config.toml
n_layer = 13
d_model = 320
n_head = 10
n_kv_head = 10
head_dim = 32
d_mlp = 832
vocab_size = 25346
activation = "swiglu"
norm = "rmsnorm"
norm_place = "pre"
norm_eps = 1e-06
positions = "rope"
rope_base = 3910.0
rope_fraction = 0.75
qk_norm = false
attn_scale = 0.177
bias = "none"
tie_embeddings = false
parallel_block = false
init = "normal"
init_std_qkv = 0.0286
init_std_o = 0.0
init_std_up = 0.0286
init_std_down = 0.0
optimizer = "soap_variant"
lr = 0.00712
beta1 = 0.95
beta2 = 0.95
weight_decay = 0.098
lr_head = 0.00819
grad_clip = 1.0
warmup_steps = 200
schedule = "wsd"
decay_fraction = 1.0
decay_shape = "pow"
final_lr_fraction = 0.02
batch_tokens = 131072
seq_len = 1024
doc_mask = true
train_tokens = 381000000
steps = 2907
dataset = "wikipedia_en"
Each number is 128 + 32 x the weight over the matrix's rms, rounded and kept within 0 to 255. Layers, rows and columns count from 0. Numbers have three digits each.

# layer 4 attention output, 320x320, rms 0.112, rows 0-87, columns 0-159
155115153075129144149156172107100172132145078137072184100099133133136142125106139109130065168131154143149089131077107179136110135124132116065179118162197136115096116097136056098149186101165151172103088115168091103134138133097156131146122098114150105139183144128140144191160115134116053114144087128138138138117131158184146091120101069152181181151111097096098160078103137080109116116119142131155117118170131101142172135075153164096051124106146163166104122122106103118156139107143139
121141148143145115126161105110107187117114106075144097128125102149082139118168152116104110141114077172157182142074086161087128051137076108181140089156170099089091107118170139140140129124146156143091131168102163171127151112121131140214151167152113106124189079097203126124165130120087092127178127122114086123101189100171139131149058085205184116084119140150183091132119113117146091091109076080174122164159138203126162164126106082125106111094155089150126179087140137090106168121155159
128139131164092110108160115109085100125115107137191134151110140128165113112132121111097110117099074113121144123157176157139130199103174123101104165101122120107151110135123144052129095166128100120110074148112074142171085108151136132161154126085191138222147184124136160125132134117145159136135122081141127125106169164171149138138100142113132140134181146112087116124112096141121138144095103135136121133131132147104130110111139130120120110139084152145189119122127101140157104143100124
168152105141160124113120116106114108166115101115134104096124105141138144130147105117138071108101106080050103115147078149111135155140129159131102142121175101143130069086176107114174070164170158149109121017110188132068138150182128083185150126146179149129095157126106216143079142136124140088160118100142092067152149126128126109166088122114124139084123127170168100118103169121131135144135098066128114162155118148087103187164188105147148151152095091105147147098132129157124176134122103
166155108151192166070123165114066143185140135109101092107141122124170127104136119103075098151160145080149148118176123125130121122152132140139155123108187189197176142102132114113145078163164135092130100145085158161173212106049147109131106141152108117115104059105176186102124109119140139121159129132123162150146118135122144158151165186163130158107103103149162130115139158140090142140200112103084078104101082125115137122107144084147163081160124182123093164110087100120118098091120133
095153077083154104113169122127088136179137109121163092147130107077066110099110063146125108156108067168179098171133105141167101095162120101134084138111143121140113095128114120088182121142109150093134088074156091198090103181153101151099143174149190093134168179132151139104121122155071130134126111099102099085145172078127097095125139099114152166094154102116129161115081146133123077116099095127108109138113113055145086155154131154147140132112166100150124143172091137131125106160147182
124128153165147063129056138140137128150170100162139179117141112168157049184171102149142098109136131097149096152168123151059110130156167115112177168166068127164147171118097104132129151106088114179157105097132096124127119105204141179115170156135076102142072114119183127128160092122126140083114112127111119106179136128095103103074129126114133125133081128106146106133093152124143177111138157114119131142080089127155092108123185103155150112145150122172123116135131090157122112116166146
122058154139101103112150151120151172138173132133149158112128129157155145101125116163135088131135085136152127113115156127136106137149111074152086162097190159164139066189121067096090077101124138114093069159095130122102099119138109081131129130130139124116140126166141167103077117138163132195163135146105164160146133110086114122176105132149095117060170113082150090122142149151075135188108114149135102105125134131148119096196149128130100133150104129122123121194134210167148110078076082
148121114059136151151120142107127114152116201112143147104154143131063124121113150153124123189088130172187138141077102156110137085133100150128136136105165117170147104145149152155189130142160144152111110144101193145098138148084097165112064137148077106097163141134109145180195105107139148152151166199116142094121102128122108087121149100080121078119100094065095123095047158163176100108162126151177146136120188114183194071105124112103101093148103070158103169045089156103162123099130160
128119132144101094109112104093091120152158104096139095172130168096095133104115100103171140127131076189137111116094129144150106138048177134106081121116177146110115106152135139153142094103102154084096140113130153132123080192165134142155143123102098143155156159126102124082093066204082092124094126145122103152134121148113200080119064121144111066134137103123084171116091110107140128112145149190088135154150105092138147143097132139125151116109119157121141153155178173125085091118135103
140064159103104152166144161138123121121178135135135161157115098167146116127115123101085118110118109139121130138149177088130135131137127117139146171187097125133158160121154088161105117196169157114162126170139084144114153131096058152213162148139124073052090145091091071072102146092153209109130111093103118110053183093138083129110102102098123152060153153117153134102119238127068095092134115060086106116142092165092156111130160100104148160087142084145094148115152109125137103117119145
128130135063096061092069137097131129103133122136094149163147156148139127163108106122102146131108089159111144143098132151117178141170072109097121218121132188105104185101131102088108104122030153154154156137110172145108171127100122092085125150109144152098061136155141133147141142127127107147161130158139148113113113150103119116076166121179104165124162124148097149178099131136118105141126059106101070096134169144114153158122147041070124144118130094115164087145108126135135118113137135
160091182094119135076149156100159135124136160108121131127127121170131152153127080112126096112127121142149171095109139173175142150092065101170114069085128159128136139122150182127125090150078112114082119136173051101088183106170089082141133158144125062163124137097117132084137124102142135117135162138165156131131160100129102000171113125119107168115138111164157113161122108127106122141153076078079144111109152078161121124155121149172118143127144120122137136100128123126126171104118170
131121110141121089160121156139132121144166117129159131070095113144124175098122117127125126109140190134060114111140086177070090148133082129155116156179145163144061065133138175109130119092150115141060152138149153114163113156036132140158101101107107132073131101125107161148105114158056137162091090129188145163121072136128195141122140118096102123092150171103135099161102119129147142118115135138173122102151116153151173162168150200158144094144137115113183097104171137104165106102166137
162056135111111178101168058142165145118116158111162130094106176121142091070104124115174161134119111090156119125139119161152161129094160064142082130186164170106168131137138199158107138105130111193225092085088140134110147166168133058184103169060098141099200111179098154135095163152133176055077187140096164141131146075099101129126144144121130136146111162104111140122129119153150063166098094133108147104140156101179156110086184123102113128134175110076105132164126132126154119103140122
142153149137127102108137066081101120121097091168155115094142157101096090145104150116130178107137116160178158151133092138101091162111107165124113104060111136075097129123151093125139127173106113145138123126082173130160157111123093151187070099156089134158153116103161091173112153129078129150128155158077130135169147137088154150159094105094092158143162086149103166157127137167097128135225159073111166108138159070121166134144149125159191169172151079152142129101148146135116076176128115
109086156128102131153113095192118097126139158114104146166161096143172132098155123142138167116087151133175135100091213162154128160156141168142135129102099153085167114134141084114124127193142143097124119117135065092088172123085109083180156130129134112161145106171108156081084148125116121132115150142123131166119154159137098103088105176045167169109113155109085134059133112124132107166159155163082143144142084133117075101058115150120181116104147156116155147134093095133084171099071108
131094167124114148123139117148127141098129134123210105169105118146115091109122154133089134126082140088121136185122131100130159098164157114098111137133166130095101165112158102135086169125119134124164125122153084172107155117169078154185112075164104171059148111113098187081164159168145054107144085148138131079091091142111149087157093160122112112100108128086110149148127169154155088129114105133119131155131137163200144181114120111082104121120130119131157128110137130122060142145168152
099114095198155147124104127135133107130102159139193150089129079072155146092166162131131129139171154148101131136113070090173154160104095146172148153188172106133151131155146144150084113150143130152112205106054162186147102138121147137171140106091139107158152125126131116157142152117163158120144066051110117100084124201105182119090077130139062185064184108041116080163105141074095138134105145090113144161094101134150109110162155124118202101164141102091106157154110134127134115156112104
128146174121136131108106124103099123092097130136116164144170104114161120181136134156151105175105101094125139122087185139085156155145139155116131131153129122091138173125144090146161067176112080108105137115087180134185074152117144090103150156178193131149082112116157168089147102087176146097146145105136112205131173095142113146064109167121153119126146146131105096110133107130127134106148153106083118130142147074126146214147157115104141168106106150147145169102169191177153167154147141
130118109175105130112126100143128132144112170128087125141177121166071182106189041138148118088157069101185125165124195137130149087142116197136110156129104140140101160102131139184135125094144117114118153112150099062120132133136175186091150100185166139136138084180144112117125163129175192079147105108141126126164110146125177167163134153085167089118120085094138115175189148084124139138115110109143124091136128158098147142165062169075098120141194066100149156130137128192138157168119098
175128129103102118117088093107140152141137150155115107174116142138092139132091142145179124102125145155105149163102134115150069148119118096139115145133093143092126120074094096107123098123172099173153122128123135192121160158181134126115092133125115082091143153086157109149137145117068082128087106131069114124099192102091074135130149120082131092132126116119145150122175123143070174125135095124122143128129095134134110098138139144123106129099166095207053136097136091117124103123096091
122070105118123142128086103123142131148107108116083126124146103190086123148090186114101119074138132139177152132116151096117127104188149164144157161137061165142148110097111134130114091154105118167121117077132075136151084125095068153145137133097130126156154125094166178077105078126144129126114116130139110128164145081114094112134115154151122150125102173129123169157112118096068103145063137130114067166115192118123208148045132117164144134133167158136116088140134188168165131113145125
070092123152165159117156121127082107123183119149146122081154092126115154171118181129166145172143097078152146125138121116164136132154166089113130117112083091140154144146185151081112141074114104167090146140129144095161081121124133126131125117152100152145079126070097185116147121129122121113077094116163111115166163118134133093079176147087113134158104098084116129134090130152159125176143133163154146108159133127168121104131112136106133145071115103109144169143152088184170065147160108
118192057151102081113144136133103120154144055108135129157120081149104176112103195125073121138057114188077170150103079078174095135123152140144153106162159083178130157105144141138064142122161100194118128127112152106145098095125093138076080109145128077067170190111123045166094172175118150101156092068150090118114132073143076146113157124131061115127092171125121160174110109126162127092061083103128109111152131061146088193157172157131131132123130137126065097142146134164125116141163169
186132178080171089144120092074163104142092110172112100128134149111177153131097073149133128140140155113147161147157126095143117174102117117159149143079184124094121128126106127085086096132099075133126151101127132137130171160111125093197120108127148103140112111072080116093119101182125120156084129089094126155154157130162118127149133127129107157115150141138152111112088173089149143178106149098127126138138171139157118127093200205144148170195064116148136088084136174138149137089146144
186143093088132076131088115103154127167130178128133134145161150140159143105130120143158166191105148129142109144132135184133160134131105136183117139168103128146113127142124060110138082144111138121113091069073113159170083101087177100163097180117132184184190153127176074138134091078054105096168108138096097152143090148093111164072105112143163136129199164118123167126101130079161085101185142152112199091070119119183123133106127105174136156079155153126004131081116101142172099118183152
076175114103101109127073109062143156183130132140099138121164107096143114104082147120147098106106091078093149139096124151120159092107125167113115114110147089118100150129181134111138157102090131117125163098104074114200141090073110144083046123107108130083107138130125095134133155115141143157117161053092138153152140156086081106145113079108104123142126161223112135160143083097139138089156141127165134132151070173046184165120117126113088144150160094160194056085164153077115235115152089
128189091104097102139124125140168120114113120092139152147119116128099102141160087117136097114162168141152128103195136138086163107147096103083105093151166165085145106171145116109165132119194058078140141172097129116113138183110112145141070131113135131083150132097128175097190081122076106158114090111141135127098122127168134131195131121133147109088091164109104115142132067137160106103130119108185094050140114099131072122116115187114102123111151160085107056133123165148163080125169138
111128153151199123149129134131156139132122048153132147113123094116066193113093127105124100157071113144107138191130149130133149181096099129140160131161119110084173122127100167076091100121160148144094137179136112093118133116118135115134057172142142077155146099159162116093107164117182093091110145184090098114131156078156163121170128158105110084125118090154108098203126062126104104129120142104100151150117169140169135169170173103124103110174136123166113125079166136084129145134137099
132174147135120131123118119093098115131190143150143107146170147135134072128106083164090141123130102070082111155192165113160176162175086138121164171110111148153142085136115174137101135151066164141173109087117174052192162087120105195144106150093135103123128115116172132164147113129138099113107142075146108113190098128188115154124167160137113170144146171115166160139133123140166123115075178155153097159118109106128112115099167114123132097118097097151108148117104098163133112144140130
133160096105127179128092139099134135127182131108164174209127108160106151097116106146150126123122101116123151107105104133160133137083140077123135183125185192132127181122135110127123122112160109139159167189132125157152150137141089135173153092102150185148146156161137170126087056134178154114121120136111122135124140124102132090187110129149134113129196108173066159098054133129145124168091137116123080158096166162079115149115150104078199109150140188120156186161126138149142171148069102
130137081103165105079158122149157142182116100158105150084087135148104107093077123123130159128158166125115117104143123109125120134171133092177102079156216132144171085118143139188100135163143102069153131074093134146155178082166148199122117095112123155152139141099152087175068141165126104110133106090145179140177087135119124151115149091158107099142159088179119143119174122148195187105122136116120044090150147127132138138123132150162109162156168106127081168169108105147082093100148106
121154144120109181109136113125155097081102171176118128149151169147120055132130147094152135115082167119099172087172171114082046109148053144099134100131132132109162074127066071099157149134120130079172105125076198140134123113156151076114147089135085123134045116131110138143118153115162107087110156077189105114152122127076135096156116108129099170217091148146184160130122160165136076129188108098165103115206145191105149115074103136134071128077120121143082145095114164160078120087142143
112124186115113169157192120139083144123128130138157163110182137117103114186081110117160146126129096078086113118144193137101124151097145142111172052098171110127147131095146158215132133172132139150067183094132161100112081110114197106154176071072159091168150092114086114104128081095134093071125030132137130072207140098142146134127064073064156142110135112143131110094140098157158144129144160134146112140117121131175204183120073122131133087140114157135071176159113120170144089139156069
139053148116130131160108154123136152144139158127114125153100149118105163110108117117136145160139057166149133135124100173088068160136061144115082115151101107140110111138112114113155149146125136139122106104122070085163136125117116120152114126137163181175078112143170130120120083135117126050171181149104161126111136125148146083185111214135108109157162128080128096113146175129167144063157147082133124124105178114110113091139100116124139147108127148157139102148138135088130155054166117
072163104174132089078117131085110112125129086093121151173136150116163126165151141156153165142140139141147141045093099128097121143104108096119076161101092139089123105108089132162138138199137120098079132130168203166153043097130103096140083138080130143116092072118118080126060132163123176177097176163117147158093151163175189089155125134164106131113131163130143111158150162108177121111109151087070152096118107087161073158105151191133161114114147160136123148095118101098081125131132136
151143147108150142053128111107070134065108090136146165113136157190108153091151077150117148123073145097161133130120082126103093097154134084114105091101102135120153111132148137162128101190116092141163145150180155101113083129129070123103130124136111107116183113059128103114074126119143187091094110117085122133149035100133151093131118168120136152213088252105109170179107074135135100126184127148104108156091140120149141168123150155152163125152110107153114128114107151120192187106157112
125132126130140157151132136149149076148159125112160121121091112149163085125091212137173149114138107061143147117115113110113117119145119065192117156113103092152080158100090109173127079141106146101113185131135118172151117152182084117124126163133126119119110168116125094182096114099180097133090191123125102144093100133114127161170138168115136170140141182136135149118093112172149112107134193137117140140127100183121161095151103132115133130173163101118091161114097081134141171112136120
127107122132137121122161154079131152125118081176130070165112154132135113114116121125115055155167126119108126201138102071128093076104135086101125112189131137194129100125111119136144112072086156138139065063126151201160163123091081111104136156150156185106116097126108158085125099141095161204102106175161094153120138120181051148134100132176126138160156147127152115156109134170116152120167220110138106102110044167112195045135123113154139168151109177142112094144160186136102121199131091
125100115143113187080120131140124157122157145171141098157144101108123080106167107166148109170142086142184141144166117134132136162148109139121079120137095135146096175134122137150118130114116175078133171147077178117119132204097114115104160066166167055164104097137183128182083174131153135173109104136176125111124133125153157181104121150188096100153149143109123093078086179109128164135143171146150141099119122133140150078157117166121148151120133137152144126125108133100082101143121106
143136137091145138087129138147104165181094090186135139131144122128131159127145129141131115142140090151114100154072177144100110074171147161159131149104129127157137170073111147120116147100078144107140160104109188125101101057121170110163094142108073157118115149129134105153114097144101112097151157158122172130127175071143166132112161086137174158165169135174139098164115129112109165112091109114175125148104120126142148160100140116134095128112182113109143148120096079096111143160110077
095172101099109093107143105122098111160117099108147121116164100102132148098156085116120116163149184164169110089133108093148084139106142105159094165067156131187126103130146132131166162116082092093110129110101088154129102116208120159138184174092135090191115096095099155180181163106120147168103136101149189146105101074165164121126141088149124153154146124105128131096105098144163165178153111114143154114098158115074116128164133126113148181207126118151137092156114137159124143111129083
113135122111087123090105125102142122120165157159142109130146146109164162157149136116137104127115128117118111116146141119158128079127121139139078105096135088139106120180151152102162122075122092111160097096137071158122119137105157057110143150109121116074135101134093105128084130141061164129194104133181122126116144103117155056073110158145128079198102116096089107114148111205093161132168081115116131110061128161122165177091131114146118105135172138095116124131140075113077113155137090
116093108133101113097129057147132160108111141096131079098126174071084115127145101163118115150142141144167111094159098103122135134133148146112069126105135105162123140135125176087142132139078141166162139170137164144122226100201066126129070183131076179126187129154136195161070159107100120131124115170127143154117152146128149109073134101143143094162092110123189094146167057186168169079144138157139188071103102141140114167115105120133141161107093142143157157143117160098106147219126175
150080098179110148095123142096119121166068141139067136107096131112149090102135134126113140118112075136132112137148064184033181088137124100118145176088114083111146097079143160113098065096092090117101106114144036130088107066123126097111134157158128110128148127154111109103093133125157113118136147148141149112130107149095097131113207139141119116058142149093055101201140107070092138153114123125104130136131186119114129117116156107182065104131106193121106133118121109144105132154123107
135158120126109113108121187148136166130150126181131095085112132154136105139138147183117155128131137143162105110140113106123146107144127123152104141233109085085114127142160124131161086134128141097159116167145140168104091124149154080085124140115149140142192136158121150178123070120092112107144119066116144088102144092166156158144121139069106133163159155143146099043138069154129148089117087134109146095099083129142131118132115185149122150139156105059158138109125135078146136095106161
127187162144156080158119149108106163122179120130146167160146183126103169095132129139160041109120099107135157108141076139083135136134161171126106128157163113186092119137090145131153132139080148154125119122097160165125133099147156210086141120109140093159170095090096137107114110080182073133158070144101155129128182111136078098120067170062177170125111084141169162060134115073075125123146079104138150115135133088080072146159133118098178130156150155140104142120121097138149157116127094
162157135099125088093098111098116123150048178066078131149129120151161137107065079149100154120083107125144135141123131135100123096141164108135148117114141144112126123130094102116106137145127157095109153167093169135107102129172161121142118205094121133152141035113130130195101093129132187112116158098073054129139223115132122158122126123110074178086130125119161142108146080130161156056125148146104137104147148121142144145165115171201094120115058108148114162150081105137153130139117157
124131136098121129115136132130119128130079088061095096140130108162136143151151153131116167092092092124109080155168133095230101120110136137110137088211106123108143184096159102129152090088095072137088123099166049160146111121111116088158137104140156193173158145167181148143166173124160138137099093146129096158129109142177117110147030117125098157090133102146119156151136140173120086146128141084138148150176108115129171124149110055119095106169130066170134117086137155130132154134071089
121117072161110118191096134153136104120141160108170121136120086125123136112125111123164115155157174121164139126088102099154136120145138167114129152106091117154111125170101143159167122105171174132107160141156198126120166058171176174083130129110141144136156125119051167078100136171134115139091092165124068117176126220148174169129140100100127129122134066130163099158131094104076084155101141168171175110183153155109163140148159126106129118131121168139139148114104155126107170134088141
155150141150105129120133157132119110115110128144132115099190150138153051136130120086120129129140113161081123123141164125122117102183080166133140146143102136126185099087125123122130202176086108199145118137138151153149150138181163097175102204136144129123056166166255132110119096111107157182094162165099114128085103098131109072121134122180123090109141087158147153109141149186190145105084123126074171126130124175148111100162143118147172076108121085138125108126154151113115076148097181
091117147151106159116133104136179164122090164157091165169136131126112109115162110118150125120175152168179106134160135117165138168148119068081093111143132122120129030104105148075121078110144144133105081147058164142084112081166090109148115118181136108121167122134141174136131183071027120119147093122153092140097154183127120103146112100097103168136158126117158095193092111193164135116118124174138149135138136147129153083098111144073085114136105147123138161171126114116147135137176156
115116166125116120110122112099080124115112125118063121134172124097113091132082130117086151115170119088085123128091100129118145147089090132098073104154145191123177108118107166174131133151146083146171164120098133129064148139085135103150117078112127179114129062161104160113079127138133131126086141171142106133145130135092178113108089151104108108088133135099128097152111165142144098144086118149102134095093134099132139114169127109130110143149082147115097147171118149136102134170130156
120095221177158103145129170201139127105099084127127142114129101150155109123192095141116096138123098160103103138158131106069111092104095145102162133105152102107192113106155137121119139089134153156071178141177156110116064066132119090118124137199098176142170178166100068128144116112056112097110127193137148172140157140100176064105153113151102161091126135132122162092115127090090140103144120063100137130124133183097142067087101088150110126131147173115145173122146075096121100142096095
171133113114130082167118129076129131114111181102113156119167148108091102139111158174122129122128097084110144117128128086085157100148113114101176105123138120141115121112090136111147139161108128090153097175127111096141130119129159211092115116117133182120098144096135083184110107085177083095124173113072143160175121095191133149102128126147131132137129167147074151114099130152196179101105142055121148116109101109108063139098115157127092111110114083144163117170077139120087139105116087
098164129169149153129114129161117153166138139075106130108149090163107169160121093152154091169177145076088107065163157097071090087142177151134183149108179156089116122128182135109065128069131114159163109181105139127090099136148141160144106140143121113080159187104115027065170125148058091075196140107108130120111133126133160088111107161138116125149093094109191128101158085124156155131120153152185107160144139152170107131124071178117151082101121119159127208157165103121142158081210114
118138165131126129144085172105123148128114201150099093090116161126162109196162115136107161138133094129131109191083187139164112184131154083121111088149072108106067121129105163128096127122099104147103116111107090099124110160142096117132176149125177107158134091150144125142167078132139179178168093105109159149142144052150147126072125100160205115111080156108115140231101147087072098141104132131128168185147110159124089093175117064129144107123174141064125141135169127086094157139090119
075133174157150122073115077187174163126148137104081127115158107124176136098126076146132074148123131115129142065181147115131114057125097133099100115109137090106133136087142175182146151104130081104144144108113062093143094075135085081069179074133076176135106108105114132064170141158145104135085145127114152169115103123145136100164128121124179127134147128140115124166135153155155151138146125117171201144142141171098114125100092105138082154136114208130141147097139093079120212144105117
110140162077137125140109166114116151157178131155119078155114170137088155099130136139140135170153133180136080065203145130180149094107120215146098135134180171114161133149125105129144104180161087102082060120112125102089122154113118066104114116109119177169162113135161118140145134118128133103116142154160143136142084159081140108134148137161167103099062145136149171121199166119165092150107131125126146075096098114118112126178132154135165157104099104122111135123153156114101094036138146
144047138107136113127136134111152117158107134126122118113115115156159126175157119162108142125128188128137132172172135128116168201146096139175127181154154183166161154110141112124086108072135106102100120129155093170146134154125115092152149126128150106212077125119096157108112173170117077104128133118083111099150128177187122157129116094166137125125187135123139122106098168113083100167128171099152094173090127142120192121102162143106195166134184076140138137099129128147099123095107077
115133177179114082159114128129164123092123172158153155135129134093144160224151113117106119099145132101029060179119131085119133182089156144098132154132171115121136079133110103096098124154109093095169138184122137108168124156179070105156094135115107117159093083188124066103142080124124122193157124118161153122122069083138117159191058130135120177102150163147176126126135094149146129165121127093072114105133060146127088170103152114108119126094125186168115087073139112092114156160139131
177124140124149139147109116114174172126135124117123108122149172094116169104159089091137140144159164143132148141109124123097100106053098150125159142034146138108115131149105115135118139203147074166145102178164114117096182144074079125185111155133146116143189115189130092108116097138088150128126100104130165149079081081105089137188102161111118118151137105112068085204112129169169121163095139148138160161096133117078123113104126093071134141153148110131108129129105124098137147165111092
096140125156173123143159114111129142138114154122090122128112128106074098098163193066094164128155137123108124152125150087097101117151092151094163187151096109108180089116093167135134122128123146145125084117206117111167174122185176136131096153107112171113140109138107146080111145135122130096137133115163184147173102111155085132123148116172160115164175121102082151116140123117092141089084097133096149108162114157118073129137105159130115158168107099120112103138130132182146186086149107
131078139165141153078110097132103141104123113154086167177133113121108134144108107151120134093165062078161122192121146154078122196167139144155172114110165128180106095167136095134114083068090139142086148105089034144102140158187090147195056114129116152117150117146083123154087128088129167165114125092134129140138114154219140120145133090115128122127201175076122194095079102110078128153169149096184138115098114113150114081153131125168098183160156112154118172098131138111111148143139111
104156140184119086125137087116117123158133166117145112145120098107112108123138106167095070161089135192113101131085144125141189087122084169120157167095141134130132061082112136120175130199129136112135191099156132132096113197171154133143146184105091123096110050089168132086130158139104175128088148183119102120140141141113095147147142105100121129124072170132123147127185135126116111105119106108161148095125114134145081168126108120111084072080126101159088141149133073124172102168211104
153105107124092114092106100128173143140094152094130094140068128170165098128160163129112150127141092117104152121109127134126108126094170143153127092130156121139093184105175098131116087104124180148092107117097122058157136136110143090108158128158137141079142128109130145145121175170069120136102141112100130133125085094046109128152126061101142129139139130143104124115153136152188137123147125145159141125145127088110146121120146161095092154125107125108142097106116173093081125115151131
174144071077208145154153101070190124155169107170119141125118105144130128104126091164091101145109161135100147142097131113167120128136135135105102127182170198133087123145121128098138131142111141162116154147064150093142154148155142068076101118157143056125162165128128131137091065205063118137131085119099200090083084164143143125130085096132150092135135138185143141132168154122127158184122148138106081118161124107148102141113123136093132155134109114155152103074147115126140056090149125
092164082137077141089131119155105124159135139140168169140122110116107112168112138148166125115130103136118144102147151097122145163133078102153097111120138131158130103150196099179119164145105126166087149170171122127108154114072136138182163141125088111093089156054175128111207124129159116050182166122115117159112110159089076124127177165110153137101143126154152158184110119175105143122142190147108138199168151168140129151169140150140134089160107113136123157158120139157093166090138156
160099123186089126075104195138151110125105161123110110141146153150153120150163104160103158131114092104054145135114096123168152080167115133156114161124115148111194129111145171120131078132173113169104191126117157113078094141079132141179103137157148159085105176155165191156154118067138186053149200108058144154116092176145083132119146145152106135179073141054158170175139124165140154130142126116155129115127126130153128114167128148092150155141118107127158072088136151125137115107135069
133118172092094148155103093126128142125113181103086130144121141151119177079128098088128144142102102164154094145157102189086093120093133094067066102143147121228134150164111126175102134111134108135148119062105174195133137116080146143099173112164090120150143135103083143105123157138134134133112155192135169094148117105111119116116087128128159170130142127153133114082108127126082144168164128107109121189129174125097182097168125109056138119130140137122132175174106057159090070111118137
101118133095160163142156146097143140157138141124116135149108121159157120104126132098100125133115119080161110122133068075169169113134092157101133125056128099095071188101083090123107139137144155159155107178148114079103164155114135134113117118151123152120079059101158105141157120216062091046095115151135050127099092122093127135139100113091148094168123139122138135090099155132161119168099154105179099150095158133168133109064045148157117150158143110186108120087099168152068106103100119
175177116138132157163182117138113137139109127122120166109158170181061123135151088140144118117141134091118173173111080179148147179181156096130095159159104166164126093091132162178165144075133080159094128134127103134135189133074183155111146143092146130089231065169176124153109074125122141207079172160106174085158158145152129116142184098092164137093085133082110121150138104131161136099205098107161163077163118124130145152120086122120129098087145092130127128131099064167124139150078109
129139123131129089155081082155191115162141093104105108090085140169122095092074096129124172107140152106135113210145064166106121117152125059132096112156118156177110060116105096133098139165145178134105115087113168198069142130122150145130125118176128138165100145079130149139155169132053154097113188183157094096116132144161155140146131131156174042204126130138121097080145143071084093102162120151103119148129150088172144115085126186148120138194124176093122107163129098085138117121163128
179104130106111110159152164108143117134084109163111154146181134086148112133118063121116165122109146169178109140121137091083109133139185123092154151163126134103145187137118129091130107196100133128122115124104117188028142039075119185118151097124071090169165177126093133146140129141148114106139067111049110149101077062158097087110138177090158147145093082153145131169095117093160163160119111153105110089084172150156079084069123106127112101085189104162119107182138150118128114143139157
124132094125160130096106155141118128156178125161151120094148162158127122102128139085127148149131101110168107158142089112092129086073153132140151161101117101152117135131104140161123115172145113112144161138117118169158129060166140166095117159141181127165130114091135092109118119084196169045135132114145171187099096116173171089095135125142092141081104113157080055090116123169057116087114122132126130117105106158094078173071100085105128144146145141123137098106106160110062125088105123
103130125120114173121103107146119131120166147114118139119122153125119180197160106179136152079077109102104120185112118176117124171155119112032101162145146078134141151148124069153052156112174097114100152096113165135150140072073128142103110144144151058087086158110078075148133133171097096109177137141151094127080148179177160128088206065130165110110093134121098122102121176111135154081057060166164104142115120151196158139091082109091121141129130072101133174117141102139144139107082067
067212157175121110162131113164073131169138146134141145159129102151129166150141130125096122080174117100135120097140088158127123135133082135070143096098152178146117072110160112119102068160141112138147172089120130095129073079156153226155144137129165103117170056148090138204079140141171116128091153166128146152135144147146097178141088085136142090133163125174172113121101120124084207145153187097169166108139126148159135104171087122130155063086123103164130094101155152153122200109163119
132141159103135132169141132156153140113157087146129101132127082108113138095128125127147135107138109115144138132184105135126120094097138130121086098093170126160151163152153108115130175119139092084108131124131112158115189142167185152199162094182135146137118090163148151132158165089100136101103102113133114175178082110068150117141164116057146148124083104129167115089144087095069143113114077122161118096078134115139113169097078145114115195167125091149090097173088121115110143124152102
083146134192077119129130069183074141072130080138106117093180101119119142123088172123095106114116145095136186107114167149139156112130093105185129182106147204107078149173163121160101093128162079075112095114143131166158114102205157069111103161130107080138169080098142127087147134121163158097120151141115101169141163144103127093118064082141118092083110118073102179133052131107150158105129234200204161120147143108173120162181076128145167075138118088159108080084120180130124103173174165
164114135103115190150155120117200154131127154113146113108127150125112173120128091112121121106094159104096162136051187105112086154147120143165181140085106108148159133110104134125191135112131187139103102085108098151139141135157148121124151121135120148106088175087162175056125158108073168117083098078153110136156117170152102100115164075113116149166150162149135172120120156153128127098119136090128147161165139174163128093126156123118126099148122212125165172131082110121100091136113120
181094178122173105112111115147153136172166110149128111190140125178084118076120091137088124126180136152100177091174074124108111161105121096123120146095150118134120123157134074127111095118108145113132137121126116148068075116161060074056091125121131117117134122134100135124130096111136110064154151111099135159091144149084126113076142085068142190165109111160135116125157154123120124104128099154104131173179141153169140132123172162148174091140062135125186113169138188045128067112086134
113114169123135137118147156143152151146134108129088095072168118106135095080106102162108192073126163172151152099150093101135151104162090132160145078125118113157145126115147163149094077145102120099127128159143181168107091091152124155124096134099177229118113069145136076131140170102110039156119165130118176170121106120145205110101056150106127110140062142138142096127110093137103056108145156129146133148115116097151127154114178145117136025086108115095126118143173171148179160103087165
143129156084130161107114173145145120119186149084151163123140122125151113123129128126111135127135085159112155142205106149128123146112149107122105151106117062166107105122139113112119103122144136113152119158118169116162124131095147130139121136130115173123114151138142091143157139174108163141074177135174158136112105121164115160096132145166159152108130109155091121160065177085110138146124107071120112127125171132114091161108192165129106215134072151113091101128138080093111112183138153
162122169128147132112115131148149160133097116149109163114109156130147098164094096101149141132136052111127119188144122100116128086129125145086133128162160166134158079132105096141098133102145136170115093116107127044089080201134145124131099189185130131071156123146119112177134151114167113117194132179109127110088155169078096127099101105106125099145160108166137122180127097120079098120066101150154151106124172093109140089114146102126088105084155109138086126165131161131138165138193147
127138149100120166087149161066107043117161135153062124077097103128116107168128118147178091102161106111130130090151153108127086214063129139135169138124139138115107095104187169140104109123123138173068151112092121066131146101143141140103163095095081048101074168157110151101155157121096136177121109069157106137164103123131098139131095132164161197142108117121146103140127147157083091139097142130086140156119165152174119125159162155121107174117106112130134144106102153154112138152113126
064120095159123125087135078078155117158129091142149152135147175113120146135135131116172143128156124104111102140119138084146137091110126135134094122064144124179203122136100111057078088158113117195053118114163094113171057156091166185083126139091114182132166102090113133120096134055125140190176161141128142150084103100099151161229063126187112131146113094129217087104193099073155130114169132129166090130127089115174099134109182106169075111132115119105130120120057171105118179096104170
172111151110153158119045092105102095119171195148149127105118143098150106184141104124090184093084143152186199129107118052120106110204093158090077132116148150117125138081121102145138123128089138149117169098130179154141128130088139133093157138104091142098133179135053110115131104120170122186089079144080104126160116092143129096168212122074123160082187129143105113131094085104112170098135105107134038069148197108166124083134173118156107153107175084119108111152136093123179057057155125